Part of a small language model's weights.
Architecture: RMSNorm after each block, rotary positions, biases, embeddings untied during training, normalized queries and keys, local attention windows, paired heads, value embeddings, hashed n-gram embeddings, an embedding shortcut, skips across layers.
Training: a variant of Adam for these matrices, 8848 steps.
Each number is 500 + 25 x the weight over its row's rms, rounded and kept within 0 to 999. Layers, rows and columns count from 0. Numbers have three digits each. The size before them is the row's rms in percent of the matrix's.

# layer 3 attention query, 128x192, rms 0.0639, rows 0-76, columns 48-95
124:499497519460489497474506519502482484482569480510498465506518532495493545538523531485504475522475461503478482450497519501489492451472511490498503
126:465511530553497551479491477510496522533483501523492501517483526486492496467470463475511486526537505466476478522522502498459549473505514507475501
101:520480490515471477527484519512506485462513501536512493475532515489509485517523544512509503495516493516495494496455477483482484515491458485495517
107:529491496514517473447465515466467531484456505472546536530502513516480480478515494477490500483475480474524499525532504480543504514506522469533498
066:474460464506495553541512515457505488466506478507492517497556491515450510493505480532532505484505521496503475466451529532501528481453531498494484
087:447487503493475520550477504556516458486495487529520510505495487507545496520511524508538513526525511537502485513480503525493499510512497471508503
087:459433523498492481567494495488504485492511497498489495517518508497512495507511530482557507491513498520491462465471470509506495501519460504481477
096:473508493504495478523514488518534461477492523524507469498530490503520482495501525533531576462485495529475480493527488531468473497526516508496507
117:510462527496521461488503557488499515493460507527521471476504525521514441518504550479506534498525514491516504507492513496489443468512542469542481
096:572515484493560482466492520486501503549463511480553531536488451531527477505507524508505527495465503479547501495475512503517466502523506525476458
105:508522512513494504525537508472517493532416539490523525529510493521509482469530519525531573476505552514499524517493486501526458507542519544534510
111:483495524445553478517470564454485534457484483508490495470498470498498473526539495480535502526519524480497509497499481468525476502507486507495489
119:473504551539531499465513519504485519488465511481492530485473502495466466515467479463537494533546499482492499530526492448484528473483506499492463
091:502457502549474519511475518558462530458495471448484503491513506508493515524521498471532465518509481508479491515482500537520534464488503485495508
090:486475464540481472517497476485523482486493504499493507481516541498475483483488461503480433475559477487523524514549478507505511487495495474478555
091:537476513484510494471501479550469506484468506454501473539520485507513473507468481514506529508455451489528554532499485527468533492535558494497463
105:557530508491524471500512493481516495530463526486509499524487497537521423461488483532497515469500507516512502542472508544478471528525495513484497
101:513480474481508505499493459480511486518490485445511484467509513539504501473521513520494479482485505518496499435488498469523478522513483467535559
104:448457497552449502544486498535494509471467488519469481487565554487472523466477492523515497517526484512508513494492480531486522505466489494482518
084:505486487504498461493479575487494516455477494497507543476489501492517442520492500495504509492556522471482525510487538475527444501504550471525518
097:444510520505515500521488514505524521502473468506470489465517497494476438533499455471518459484538518479498516487533475434537483451544515483476507
085:470512484414520465518508517503524512496472490533453444528489520521532464499519504563484529479508503506520508480467497476486506478518476510459478
097:534495461489527481494480496480514475549489500497507506470493466510553513464508527541458555465492497522513508505545528492539461525486520479492541
091:563507511484522509498510472471520515520482520510530486516521516548527508501496539524485538498456498484534486469472490532507510533502485501523506
096:463477503471502528501517545509492513462507479523476515481487482501480499522461475516481535509506521488481493530508482455505518497494483517487493
088:465460489441471518513509518499503488481509485537519466488491495519468504541523484439553485532510506458478455478503499479513553482521459506486494
098:459487526511481534516507527490552489488515520533491484499498511467496554504456516511557498529464464503517452468432522525457523508482481473504489
109:492495500513538490505497531467514537468526475533476512494496508473494479519486474551463509492547499497492529473544511465508518508500541486495465
084:452488466464492486489472565497462509488523478522476495521478497499481493524524481472522480529537516495482467492494511506540475475515517533512487
087:513518505550475527470483512554476514450529517485516478511511513443496541492540489491485469484509480485492509533521525536490535456446538482501535
099:555507506479505467505521513481469487466479530472568504541515516544506485514493523482543511501469506502500502461477488554508483515506502490522485
118:481483465489490460560464529512481510499522487502486521487507488505520513459485495555499513542479500480524462542467475535511497535490443490486527
116:522468504512543513492504497477465475470517498499475459485494488522469539538497520512540499540511475516490506487484518437515473495489522511527499
123:495531483515467483474533490519517524538491502505540541513516510471521469470494458475474488462477512487508463518515489585456529499522482508476521
085:513488522469530533474509522492471469512508534508519511486526506510535488518520514516501440446450532463482474485524499518501541436466508480492485
085:498471521495437492489488494520539483514498495517489514507513537501507493507503472512507509505485496498500488521502482541492532435516504526473483
083:470435489501500484505489502503488446466457485498497513484483497461508500477519434527542482462520520531500492490546512506458518480482508469460516
104:486508509469473517485522516553475460464485529528521490504473483498543477482496465504512519486445499488489454484515490501461497480495520517480484
088:501511477550502530473494494484509519525515522451544496488504487540488508504479493484431494501512463509522507515476519488499520538523497498489509
108:524513497559515480483490454451503523529530513456509499516504521507487516492503533517483494494484454466529500512467530455507500517487498487535514
086:499515564537531489469500450478515531523499531483557543519517503493503439487527506444499503493474496444538509532514540505533483493564529499509511
111:485509516494490489519487517517505512520525500488485519520460508490488520469447512454489494500506476469503473504492492497458500459469498530488499
116:497534507511483483504512494512539472525488499536514539514525524495485484492522474505478520479509520502500492529541500557500510516542467511450513
079:528514478489476523510473532479476522484496502531453468467538522500465537526525494552561499485507524546488510455488501501497489505492517463505498
108:513521478485510516490493498446510497533527540531506449509500479444500553523515537477508500507512479499512514494492543445493499500484537498549482
105:508520488513498508474518463541515456494496499514537519492506495477505495458476504508462530476511483479513510534530527584502488505511491513484494
102:536520470469487532465534484521542511483530515484506524518480487538472527501481447496470463505511477487483473513469469517505521517504449532460500
097:488530515528538490447523479488494520494457560516513511531505501469545414465519501466498530470462512455548499493491539495504495489539500497539487
099:446475462510509493483525543483428517488514517497482517508514501470532479494482500450516487514516529471491522440467491507478498467492494492513500
081:521500523507515490493507460482560539490499526489475475535499517511487479536516490460520499513464470447488524493481496468531552495496510543516513
097:476512542474468484522478505461481500424509489528514529459500528488507522515523493579448500479532512515492509512523541479511482536492491482484580
093:553488537519484509520572477522555490547497511449478480523499480529504489520505511449506496541475444504529497508497486521518540498524472499495477
088:528507529546496487468539478501520482538531490492505533522497523492555504539534513508457510544446463544509483521540501523509521504518495518509503
105:507487535488487457517501522499475498477474498504493471517534533488519503491470505506493530482532478526523525481535525488487501447466496474488522
108:500512541457529508486521521481498510511496541491526509494514538504486509484529507481471492478503473448512496486499493501544492531511467528518473
094:474495508510494477504462494497496481452493525504458475528484463469474497526488542507531483508518475502520467508496492454439468512496489494524504
111:521519506490520479479545518505482533484478516498541558510509502501506461467509481512486504452509490522535494518509474539533497533525439525523495
103:511533519473517502446498477499534489491527531506517477531486483492499544487518525524467488509489470497519496545502501451534500533515485532515486
095:533489527508507522553516538471471482471515467479515513445522513475515434512542508477480508492504462528464483488482520539498441506510470514499543
123:512479537522501497525455495508521523543462478525485515487503488498489452513478501457502500491516498500489514524485499500502537482474514516503471
093:499507508525549469465542476478486528543485554509527526514488512442519442488512507444484510458500480446558501493529543457527473533520511516546499
082:464525487529508481553463485503518485522542470507455492514496499518513545496492535505536517531486513491489497532463499478520517467489524496475512
090:501498488498489478535511503506473493503484494514455508504517512544463531500492492512571469497525516526487536494485485489517507481491477495468464
093:488485545494504528521554490470481508496514521496500485478493510495509495523504550484528525524501419489506519476469507449514507496518518522521508
122:552514520511520480476536517446462508525514495485530470556493454532514498523493544500486532516479473495523512509512510522546494486489495504523489
117:469488532538480514471479501539543484452470536491466530476506524491491467478482464476541496472528515505524461487522481490466480498536436493477498
130:479517501525461507520491506506504501513538524491556516492500479441522491502474479460474487503550517528488500493459474520465493531491479506515536
087:544492504465492470473520560543502506506483483502508494517550498518498469490497520499518480522508466457473485495504470529532504512494507513530526
084:482478526501460496517500478507511506515463494494497512495468496512477530506467503468508490517549464543491500506470458513495534530457507522468494
106:489477484491516514521473485468543482458479476538456467496508514522532477503523461497497515509504484508490513471553526475488500522517523467488524
088:481501505456499484472505551518500494467490484518486513491498503515490510535454493450529491487510491503510529499535492442543479496517562509485493
105:492501476488520503484474513468537518472513478545471442505494511534534490535527497509508521479503496480499491471541511452512490500515520475493478
118:477538513468477503503513513537539507490493509540509521478503514497477463462452455513519465463508481499525503471479498479476543509496453495500510
087:528484476519502488491495519454488479517509537500480522506425528486495531545494522496496519538502505480511513519509532504538471503481508488486522
125:442476488505473512527445495538545501468486510528492540470519522460477480447496446486487448482554534499485507509471474474467493503521507506544514
103:464515542516483501506483485533512516460499540511464511472472524483475506515492457498478514476491525523514483512554543472480519500489501501434497
085:495538485558524539501493504440510472495508526517487499494501519528516526530523521503467550528498525517507543507503513462525513522494516458528506
# layer 3 attention key, 128x192, rms 0.0645, rows 0-76, columns 48-95
104:522525485475484492508458493533477524489463518502541524506528511467475497476455443513496455508532489472494485538525476513469513473531512493531461
124:523498467487456521551510515523502519505509473499480527472506494441472527494495473485465461519531547493526517504518462487453559485547469513493509
103:480478494499506511504527484516498512483525486510512497465489537478500495500497448477445457489511526510486509458522450442486513514533500462524541
089:446484475506483491489484539550469510497482484483505491481482497522548508435484513514548502461454524518477509507487499494496496506550501506483521
076:526457514510527482574556484537488503514546468484518541496502500495501519514511484489486474581553519510506505449512481465489506512494499496491504
091:498483490499544486490473489495481485472481534495488514508485558491505487485496463475435469474501495476510490489503503487489525469531507483498508
091:474450495446522496496499504536533449505489524485504493477493506467485483493504486485482510484504488465523476494471464489497521515511448509506503
084:462507485429534513478488505501520452491500551470536450519507502492516477535527506462505480493493487510487505542500539539485488494499492457482507
085:470518431451551474512473519487491456491465523501520515486524514512471511501474455524528449464489482502518517551487472517494479479519497475498466
113:516472547523453488530504488529542496486506493489477504508499503474504502479538510531518503520480520532463504506495441531502531507518513485505547
109:554475488476482505508497524562480463486540504479508540536517533471461507489528484512485461484527511496481491493549450513475498496540519523501501
100:508531451480518452491490503487457497529480503520486536523497541517470528457456441539509474491480506477514539530508512493496530464512493486476449
105:494520455499531457516486518507462543528467527509462523522524506521475532485480451524494467493503485484560530516480503521512502494527510507484424
088:478511511497510465504468499498520471489479527534482493506465469459516478539487509473480532478497523479534505518495490471459502519457491503496491
102:464496510504502504494522503510509542544512476471498502443481488457518454488490521497502498442479520502524478453482496483508477555488481525523498
087:486546451509509491557459473454503502454511484551456474497500543522515482471516491512532517512529551526443515521465505504494495517521469480486524
105:522504488493518493552527516507511506497457451470514488454495487483519469462536494500509490499487513554489519450439457498499493549536454487504538
096:528457451513515515538472522469497489480523483521486539484503524496481464517476513502509474475526553473434498488501476470487488514515478505540496
095:448514478452528505496489492503501504502447508464475487464480491501481471506486491481486501461523539493527476514517520493487500526499513515470503
104:504525489500568462481449526498472528536498504484528496513548509527476515484500499544501524489475485490548537519492500486499468500476480486465439
110:521533501487517453463498516511464514537497511504483505499525542517511513480472479511462535482505471463540521533496536490512525484512524518465459
090:517526493489495479527492510508484521496471527506506532447547530482473477444510454515537445509537525494471557537521499548517514466503491492474476
107:528517504484508505462475512501502504488502479469519509503538517538462476508543528508541477534460511491455468469520494490521440502497466506485536
120:505436478516479569551506476542533471475525481476501495470480480459521470488515515508528488510511527521446475480494441500473510490523496516548556
102:497533464508495480474468518487466522547514491479487517512506554521445549494465467512510472541506469461512515515515509518503483489520522508458434
095:485486479502508501492471502508476503513467534516470512493474523489481486481465486492489520468508463458511514501484528503520502441514557525487466
090:489480519499451544495507491500485463502489501511475517509489475477515524565479482506471524503500454518508473532538499501521537435499498506493517
114:525549528490505478448483457545474502541502499470521503533540516538474540501497472492501490534477484451558502526506501504519489489504515524472515
092:494486513508524460448504499478477458517505524468506484522480541549497502531486506509494512492475475450504512486491530481494483522446521481484493
086:510487558507508486470554484471544461513522487523467494505498481490515492550514529500496566500461491496514530484512504493461481513468479484500559
094:514435487514468515563489503510551468476526500504499473498496473527530465471525502493515502504509503542495482496479502483474533528502501482547512
091:491480528513478526485491482469525496509548483516548495503469469527490524550502528502485524494534539518497454461462550490493481536433489518528526
101:512494460485475514515506493550490475502505470456509525497493565485491528470498467506494466530533523516489480511519457488477550481532495487480490
101:513503483533497505479526557461489512495498518519520483523528478485469498524493521495476535484509469512471536443490501476496462524531513513525494
090:487493462524510446489464495482486471526501508518500479537494486508541516499498507503477483479489474512507497492514515521546514505497503519522492
083:494480462494470508503462464505487515462541486521472479509493476491566519528508519488510545514494509479469496534477474551484454521502511543479549
083:519559456487496489438512477513536495507523452477501486530487510517503518481524529489520525518488464492522513454478517535533458513439491498495497
092:515514470483538503482509493525502459476515484449502530526459501490454512493502490475489500487506502510518458493508488514489515505477514488454498
106:489495522535489470480496509466495582524495537558519513471487511484490467497500486478488443491517564491496509538489474506512501523511500493550531
082:498488517488512526518480507488525525520520456530494501498473508496498520553500535487484514528523526495491532503474503467521498520504487506500483
130:474472497480492484529512535534526490453500488535491513509495525486521540506482477494474464527524556543484478510520462480458525490510478506510495
096:479459490512509517538475499503514473470446499496478515478483501510467508473489496485555508510522482510469498508505486558482521500529492521525513
108:531502471490509489491522521527469535499499468490535497455435547457498485499507480498485484507505507498517487483481436471480518484521468530518558
104:500538481498494487472460496514483503549534526499494473521501522504541498526522523518451518468498489501510499514459548493549480531457516507470479
097:528530543491481487477519481536463463543475504488522512537525476491525497493510520522526497509536482462485539466521485505505464438522471506498508
099:495470514503526495487520478484544540502541485479501489514482500500487497520486494501472495507512537529483487519518498487458498510508514462506543
106:521468491508510555469480502458544522501521474499538553437466524471482485483479468481479475516517496476484477515531495492491565490537465494525532
094:470489517493489496521515475538529482543523497496492458513493495495507495530465539486455554510539556562496497494480456474496479522514505505504497
093:483518490495496513506504475512530487530481511479488490505479458497516493481470524523532525479479478479523530516469466574520481485523511518548478
095:496515501468449525528477528537537490491490467518490532502524536491477538473476461485479481506497478489488513533554495484480518470539483507490490
083:540487488534520528508477494439488479514497469545467531445497482475481498502513509499503529504544501498493493479489492497488481537527494519490496
098:477486478441495509529486574512500486463483503505502515515498494503475526452473482495517499540487462486493523549504521523436551445517516529485507
094:501490538462509481517488483548446464512493465497506511481473430501470499488491505504530500534483488528505530536530473490525523475536537502493485
099:518493464521518466493449540529474470496494554502476467535517517534500509500509492500493539487492466525512463499499482523463474522484506511486496
099:541503485520501511482499514449501515529511539558510486523489453503470491499514518480507502501526524479508547495485476467530486506542451520518516
096:492525535495514493512513496519516498533457511503517530465514499471531476500486547467467521501503486549508461488480469497524453510518492531510503
106:490476502513525510501493502488533532517530475515549446463456477518493490562469496469475509510503534533513470498462471459504490557507513479494509
099:526489560542482503502523471509525494550510504491551523463510475475508482505499500489472480527522521530487489465532483464521498457505502480502523
092:477498462539539500532440533495490468515476489504543491478440494546475557478513512494522462536469424531496490544447524514506521498495496498527491
101:479520461507496451510490519536460519457477487459494487525554550539509536496519470528516505493503496524525509517528521490478475516481490468460490
102:492486528530505503529553491534560482496490503535523459492497478498535495537489527485472518511513538523506477469496463479475479519514464503485485
090:545488483501457515522494506546462478479483502495472523542546530529476505470524448501527496502485470495488523484544515536508509478505493490537482
102:516529435470446511488481460527464510515513469461463492539488535497498496464505497530526501490465478473523551489486523529529528512484542519518512
096:527500495468477510533476559556488448500445538516473517542517501529471531468469447518507477530548456491473468543551466500495482465524514494501481
099:519494492492499491531491483511520501502450520473478526454455472516495482468462439463480482503502501513510474490491505479532550505499448500498480
122:486535505480508527495511507490470550479536476487525469500452515520459485478528516507523505526481484459506498479456513476496481513479551463533519
108:492526470466481508519490507485499509475538467479506486525491489518514525479514474518510565528497499505484529487473499528442492497507518468499516
080:517514506560510492457466472471503498545510500513539497482422488481504516497499540509468442504498497534490479506463473481504499475501504474547530
073:493475509535480549494507497520477490525505503520493534500493519492476470522520507486470510507535513534450467514528518456516479514508501526555514
108:496451512536495511555503484507527495502494514523502492473511515511469513521461486469486445529530439470481466510525482490517528482501490549487484
120:477484513511519531511507468522519451484513504528467470511479485484534517508479470484488475520500486479440466467539490478540532495485475545491490
069:501459524486488541548507475520539512486476485501499496501486498515440552471479485502524445511505426504485514467523467511470524439518472506507495
111:433525497521480530438519548485486507537522540465544538466487514473491507509543500452489482491485507477510485551488508495507480474489547501502537
097:530489522536469539518500480489555490482444468481506472483551525513487507507513451501516479495512472513497513531543486494490521494520470487492469
110:463525483480525481466549540460483486496562516532517484519512500521547489539502553486511556484472513476496533513465501519498461522437486495508528
103:478464506538544482464485524492481521514492521509546541449503492474526456476486466499494480485525489511488465509486461493537545540469492482508507
115:505469506461494493476502475546511492495536472506467496507547437500528515522515550486517543511485480507481469478516498549505437463460516483513486
# layer 3 attention value, 128x192, rms 0.0637, rows 0-63, columns 48-95
087:503540452538497484523476523476483521511510538548510523517512523502466507518509466498482476495499503493517556498518532470477494509515541520460537
115:456482498505471517565479483497529466448507483509494486478490516511550529472504520535484512535517525529478496507502476512504504516503497468561553
093:549515502460534435435514508463465508510479530479518482501490541524529465486533520488525503466494476486534484491490516502520519489499518535544520
107:513490501498461513548508509534503458494505441494506500487488489539534518466481515527511515551515466530432516498474490519508527480518529473502504
120:483493490485486517534480486486528475449534468501475492474468428513553501492502530510514506534498492526495503474463508478516481509470502533488519
089:492518470488450526540464501510498457471536495478504526502498502515534493505532512539536500507493499512476506523523491502537499502501512489521534
091:484508473493456561543496483513532487497560488499499491466500485493497501487498488458513493520489517527454517497504509515516476501501513552491513
110:494503487521458524560519512515528485482504499519496512503530485515549495497462486525503480528508479544487518481517502545504460496504507500505533
094:541484552527517509468518471476483518520482531471515502486534517464474469508552537483519522470514494487516459434461522477475473524511486510508488
112:508549454482500460485517543498463511549487514521494511519494501530435491514450468479524518506506503460501517495523508538505493493508501523427476
109:474515480501511490517486490477492526525482520519501510512472487462441480499478469470475499508513514490544535511475515440510520532505507512469485
113:493517500501537472475514474481504522554495549540545496511522506489513497505465476502428463480511512505559518510556530477496508512517493460542506
122:500524496501503394468515546495470512541473490539485511533498486523505501463491498514514528510486468493510520538490480499491529501513513485516468
102:567507506486521521444508494527510525517512499433499482504470489471464461507488486474516462495489504482509485449493489514485485496516467507461475
093:507532490510506491485523522465508512539492471525538491491488500487490463507488512521467489477492501511547518432460547497516497512507469508452524
120:510518540506533481473513476461502540526489545488525478499501545480507493494500481483454492464490503462545489516522523458508501508499519504533497
098:532509523515517479453545530501494500517482556480506484540521508536529479538490512509544533466469476491500473527496503543522496484493493481495448
100:453508496495491517473485544511487471490506481479514493470484467501472504500515519469536505502493506496486484490454470511512451525490509505464495
085:541491445494517513495471461517457510564505514490504499496506537481464563503515472487485491487493517477484504529541476506519539466511496460540531
092:503519468508519511469503497485506482513515537496509489520523502539479460509487488528495495491491503490518470488488546498529508513465514500425481
088:573491532491509537494534486523525504496506563442499507500486545521490498526528528471513486493514503482488438506492487518504526512500477515490490
105:459467530502507507511510516517514511471536475523465493516498468482521524500508542523491507539486512514471482472501489507520489496482507497566511
083:498537491506510514503509543528502529512500504582529488503550516484507542532474497540505504464464518496503499497507518488474561497514473505489523
091:492497477506548439497523541458498506518493543483507486506505547482459500518508495475497491464499479480509505502515484489511511501487514505514436
102:471494536537507453491497478478513506503467446541511507506506515490527496479513521536460530487492503497553446501477496513484467508519495471539498
100:502497538500490474442489476472491488470496511480513483483507513505484518521550547489531545471492496480526454503464496466510544511480478520518501
113:522534498507559507448524483460495522502495531544522473497503530485481491531500496482510505436499497452550486472494518479524502533509457517490486
090:512505498496506508493506522514442495480512431528488465521481489550467494485485529533527540538519471494453506489485502564481506469507494540466497
094:494468522519499491525463469489513514510511492508537490476500539489514523472533486478500481561508501523516513530473530496490489498518556457577553
099:548498503491502474508491461478499515542471526486482515516461523498482490475510471474480483495492493482529567560489521459503545499540551454539486
086:508502488475518503466554461453555494517494538442498499528492500472473487513470498454516508442481484489500459496532503494492487507458457528523451
104:494505520507532475456512488475476532511503558479509494472499531476501470526528504488465496445508526486528512494528532471512497512490487543519503
093:488483514526506509477506511522512504529494472507488507505479527484500479476521518541492543474509525532524499519468477488525446501497480445515493
099:495499512524464518507516476521487476506527513496507502484477492530472522516505495492523488519498523496490493481468476498500498483550486490514513
099:493530512506513553501502496510473478509499506531515508482487493498519505512520511506536504509525507537477526504484530492521471497503526502498538
122:468509471491461534540486485552494483478475502523506518510528514477498530496458486496493512546505504502464527493513475508467542449501523514456534
084:498478446491512479507500490516531492513512539496533473509469445493487458515496481442505467456498514486557485502462504455494483505490508534458490
111:497471491491475534574482468528535495482554462524468482492449486501513536531461473516471460556520488497453474493511492448487533488478491503496496
089:443501510499500491545511502490485500473490536509521445506529508482554525477491544503518525501501485491506495460442494536469521514476518527516487
101:497486530552521503466479450489461501479499555531502523492523505521504497490519490487499486484510478498495543515493523469520504498517537422549532
112:503533480518555456492511522456488502545521531504485499507494475523495478492503518502521500475474502483553447504457525522519466538476473511496483
094:537506483517457499501538574478449504513481480482512540514531491506478487468515516488531529519499474513520528497495509575477493497499467533520498
089:450490502522495504553495491523501492489528507511497491499482450518488546511490506500512456485479522502525482497477520532501507495491463468499502
110:500471442486446544548483464534501498447499452468453482515502519520502527529477464508488482578522491531445502493526476471499553464518475489486509
086:491528469511465471514525441499505491475464495518512489509529510483537495498521505507495522491496505513488519472521487558479530495504526502494543
082:487514535488473521509502535530523506457526525510495489488456454470523467506480520449480459493519472514521498561475522478530511487516507550510458
103:505509466495554468463488487427516522518505507536478479510506531510491502490531523508516525471484506469545467503467516530506480550481460492482485
101:438500486532500491508509509488534494520473549528534477499543524491541502478490505521490520479474497503522532486452541488516519504479528457514531
098:497522529530502494493497523487494525493483543529527503489536535499517491467521514478522527477506488511509543485500521485538498481493524484527577
097:489450486504479459513479511498476510467524493502502493477500532509519496526524486474481453479494498473513454512488498504495487518472487494531505
078:493524497537497487515497502491556484504522507463500495473446544506507523459506500513491511514501484497523526506528506515486503489489536465561445
100:563538484522528514485546483528439494508505490483473493513531487506480459471522511513552522481486497506512512507495476564481497506516492459506481
108:545537464497542459433525489481473516556486503504464511532535521501478477473507512520523532467507502469508519518506487527507490516501476498505482
092:465511446480480515556515492537537503485480516558504489500524514480507526518496516501496505535525497518458534432513490500486516489479508531502540
130:519551498509548453449522497471469500526461530488507516542522537492490449454531518488523537446478486488549547508493525522524491522516536491491497
088:502485495501469527523517450502498486489504507479474493482467491474483506478496513472572523465475508491516503481471477488452523508545521509480476
090:557534484486523500463499537486450524499515464465498510497470515530453486501515522500519504498508499494515492512490486575520481530518442545486474
091:528519513494520462461515515485450510511516506482448498527479502530458504497514493490520527542480481469521491537509498517511493518467487479493443
088:498529532520489511470533545482486511522471507515506498480488481490489475480549534474533532492503495521518501443434506513485457506530496557467467
083:524460531469511503502514468511485455473487512527503487494488443504498512502456520533537497515498482480488501489481533504486509476448448542433478
128:494496502468467535512502509549506481476488452506473510501523526473483508486480489491503494577519495515452534493539483519477558465530533499486516
101:530523538509530477442484479468516503523485502498490497535485494512460463488507488505495504467487497477508498534514501478552476538487509456471440
116:472436489497492534530491480475537507455516512485501486484496523490536530538493481467443462487508507511463475478541524430505490482485537519523511
106:521521522499506454452526481475446509517488497499496514499562566508507456490530486517495501458491499532528545498521512508519498511505511459536510
# layer 3 attention output (transposed), 128x192, rms 0.0626, rows 0-63, columns 48-95
102:451465548504513510507496533531496493507467539530520487478524523539493517503510488566490511480461484511480516481526514502512490481543518526524481
106:501579514488491496514463510451500512478488491491463486485502497493481513474488470502470445487469510498541521517537502502478534512492518492480522
096:498439519493495487495498480412530460488469510474471467505477522549507495509529506469505502466489497512527486501529520536488507500465529478540504
089:503584487496489445500511505514486501502504482503496520496532508491462489487485498489491456474516509514520504537501493509527549468464495502472486
105:533634466500462481509476495462515492507526498508492500469494466472490487505480487497491465500505512509539513511486518494489504500493505519464497
098:502581503509466516513471512466474486499506557513500496481482488481478517484481483502502462518463480477564504541513500508516534527488530504470498
097:509619510485510473530515494530486539514510479497499492481522496487467493498505491516485466497496536517545485528493531494507499498508517534474491
090:510581521522508495528474525468523537523522519499479488454513487498457487492471454532488454481494528531558491513515514509525511509517481490491507
107:499472505497500496516495492544506507509499465474521501458504494537510506504514518476496508503483471490471513502457525509487496505505490533512534
092:528433463506514456507494530560477498502519509519502472524524496498548523515461478482499526487507485496464471479475510508493508482482495515477508
100:508394500483500490492503485565539493508505506515534507488487496517532469506536506541495505501486502486462480464501467502498484494503526542502496
115:487421512469501517512519471490503531531490504518511522507532527485526499498500464517504484534533515530477504480486519478513487561501488478550537
112:479433502492506506499491505564539516505525468480494460525497521494497497498506503511504519478511487498411512477513470506486499495478524505546493
097:539511531539535497454531519476497498517501489489522501542467473506522448488499523461521536505479530532525483485448480517495486462507500494506473
102:532497513477481490515533502507518501503471454524508516475481512529503473492476491512494448473496516493486520471487509494476503524543478493469525
096:506429487466524495493503482484559495489478511493488485492519530514528474506537460528489513490554489515474494445515507496477474543521510495570525
107:495466489504504514508493504413479509496513500492490541500481482529505507539491541477542544500523462524506499488463507497546525512495479438493485
101:477533489468490496482489510528454516499497513521497503502484477498512468501500528462534504542497478475482516505470489515502483439473526517449467
091:485428530463517500491513479461526501502475527550484510513499479467519509490463416493509480502520511472491481490514531523491506502494486491559545
098:495485513500464510492483508446474488546511541467540509525502492524493491505538498530483515503479528500499478502484484478515507517529528499489492
100:522534487527491507497483517421485506477501494485507487531503485519505466524541508441525507520491512499507492471500467492517488468531493485518492
108:501588488504502477513487539503500506482508472534494519536523477497496500500453489523516509495477522508518536535516489510490499510511514512510499
110:477490509479499518520495502575469504475515479530543510524534509496480545501487518517516493479502479478506509490494505501479517517501491554475515
093:471387508484501507522495513473502449514502496460498498523518517514506489512491517511527543486512483498471511467512476494527493515515513489516489
092:510494467491519551511518470472515529489518426506497492456455499509456549528520531466477538538507492515486490509496469495504486481479483464516505
108:470534494497459548503460499514478486478452525466510453543486508534466525532554531481499544495462460471514496505480484491489544526514515544504524
096:533439515513489517478503484466522514483491497532496516527502536501552484518476485506539485471480518490468496459499507503497508541515498502533511
094:503500536455530481519502537514497512463490468506515535522475506552455496494519575487481497537520493519507498531455491490457561432518507520444476
090:518558481473540510520460495486493490492485516524491491461506535524493536502505439504478468515493511497524514531549494519477494544502540468507532
100:476399511462512504501513480535517446497483533499502502497483522496522483502562463484487486471569498491485499481517502507508509523487544498544505
089:512473471541473546491503461501536512501479509510471501532521489523557474517493448499514498495524520484496475467489514503489471535490456481530524
092:524440529511507469479507487468478508515489509486452475497463534469525484494519479520512488474520484509506510454521513478501505563511520497549526
098:515442514498519515434479488513531530506543483502483493474473522467531475483527501477492501510537524462452513480540493490512476481503500495514524
106:472512530482504487490468481453470549492498494513478494490518515513461511484517514504504487492446500506511489537524474523476512460487482550470505
103:538509492491490467475513487508488492500554535521518509505457557498550490500445503517456429476477522511497473529479537506502459460464479529429518
090:506511523473508470499502540494490523533522499480491494511529507486506515519521505511489490498515539529527476512521493517522481488508462499500504
108:536564510520474530484565500438486490542469516487518500499502473492533519491497513501521487481487498514486519495468529515513509506515513501495484
107:507597487523493482488498496464478496480502513504500500513502485501481523485480494502476481494491520501523524565495489507523507497477488500483493
102:471430509507442487528513505522508454467510464459474470507479499479499518532488508531523523496534488517513478471591493504485494511506480560531467
092:514453484504519469431502477499488480487514546525511515480495545490534530518497512524484518499515523528525523478528525454539512497499526504513533
113:515472478538475510542524515531486507528501500552470491518471478489510467512486499506499502499535483506450493454473511484503485550530498516517488
119:510450517494528522533489512512508480514472502517507471482508478510473460485511497531509509493505496501494476481478498479472481526546518512507472
102:493555467505496505513492514499503472476520515552456478512498471518495463521439476502530471506474523462534493515515522488491482520543486503478471
122:511512533529522481513486485425485529480491489534503506514547499491490534460513514547481502483487526485528540495510492522507482469478507477470520
111:464455484481506504502484480563503457525476480463530512479522531516504522490511485513500517492505496528480461468519518526511508517479523505513509
097:499549489540450503482505532515517467497489509517503454521475454536546469543466492513511483507491533519503505497511500527485498499498496519496452
106:501486499506496555517495487523522502472488518515516516512515487535492489526466514482500542501514493482501530463491502513491481522546472521541500
101:478494480479471537523490486497518467518529472536464465484514501481496547459497467536494480505514513483457527458531525544518478544470484492474541
119:507454489495489495487499494549554498504519500510480492466471545489502480509521466519521517490519519515451484466547515506486506528500497474523532
104:490545503529509509542476480455494528524502517498508512458496527461488525493504500522528537512470500499480504502507482481464476500492517527505507
100:487470460502526496530449495560518470510482496489482538457459489559514494494457499511498463488545495480522506482528519519498519483500506487465500
111:497418515499507498488552527538533509513481512494514504522475539507493476512518507464486535494506502500494497463487483475512508476502519494530490
117:496450495505506525499506490579505497504477492506530512497499530505519493509524503491494532518508485506436479442469513512515522518493517499555501
086:519603496498500486514481493498514502511510452503493451479510485464509541492483500526512487485494551475519491511504481530496483538491482483488500
117:489403517500506518506505504556506474519470503504524509498505521516518478514493506481514523513518476520465515432487508513489514487513507498538507
112:501502522490500513481496528426500514474481500486472503492503510499470484505524535501536527487464470510510492488491439503485513468539519494520501
098:502450519530498531487507500572491510512498510515554479504487445520523487531500509475508511511488514510497480463492512508495474457541533530539471
108:504412488517515520502519498551520453501508516492517507540503465518514508473505515471491523511498496489496465476468485505499510518504490555507497
108:497477518483497507496510530526487497453453460502507508494496487524490482507521517479494509489499484509501492488503493510486491489576468510492504
094:531611506526477513510506528474492504514514540472476491536488493497475491512484530480514526481493480511529457540469530465530498490511494528497475
104:518530515476557486495505540501499491485488493506505511500555489486468517489513483465481493498511531549500485519498500520479516461498496483458465
092:508424510504476485473554495462501467492485491488531524511454485497528480508524533478476528550544491484508506516474535492502495496503523500504514
122:510606493541501477521472494413486514515521483509461479464490486498496503515475484541505495521479512501530527527527501483480493540503514480545519
123:489410504477499505532494470564522510496498505527526487485502521506512517500528491496470514494504479501483477457481478489479519508474527512525538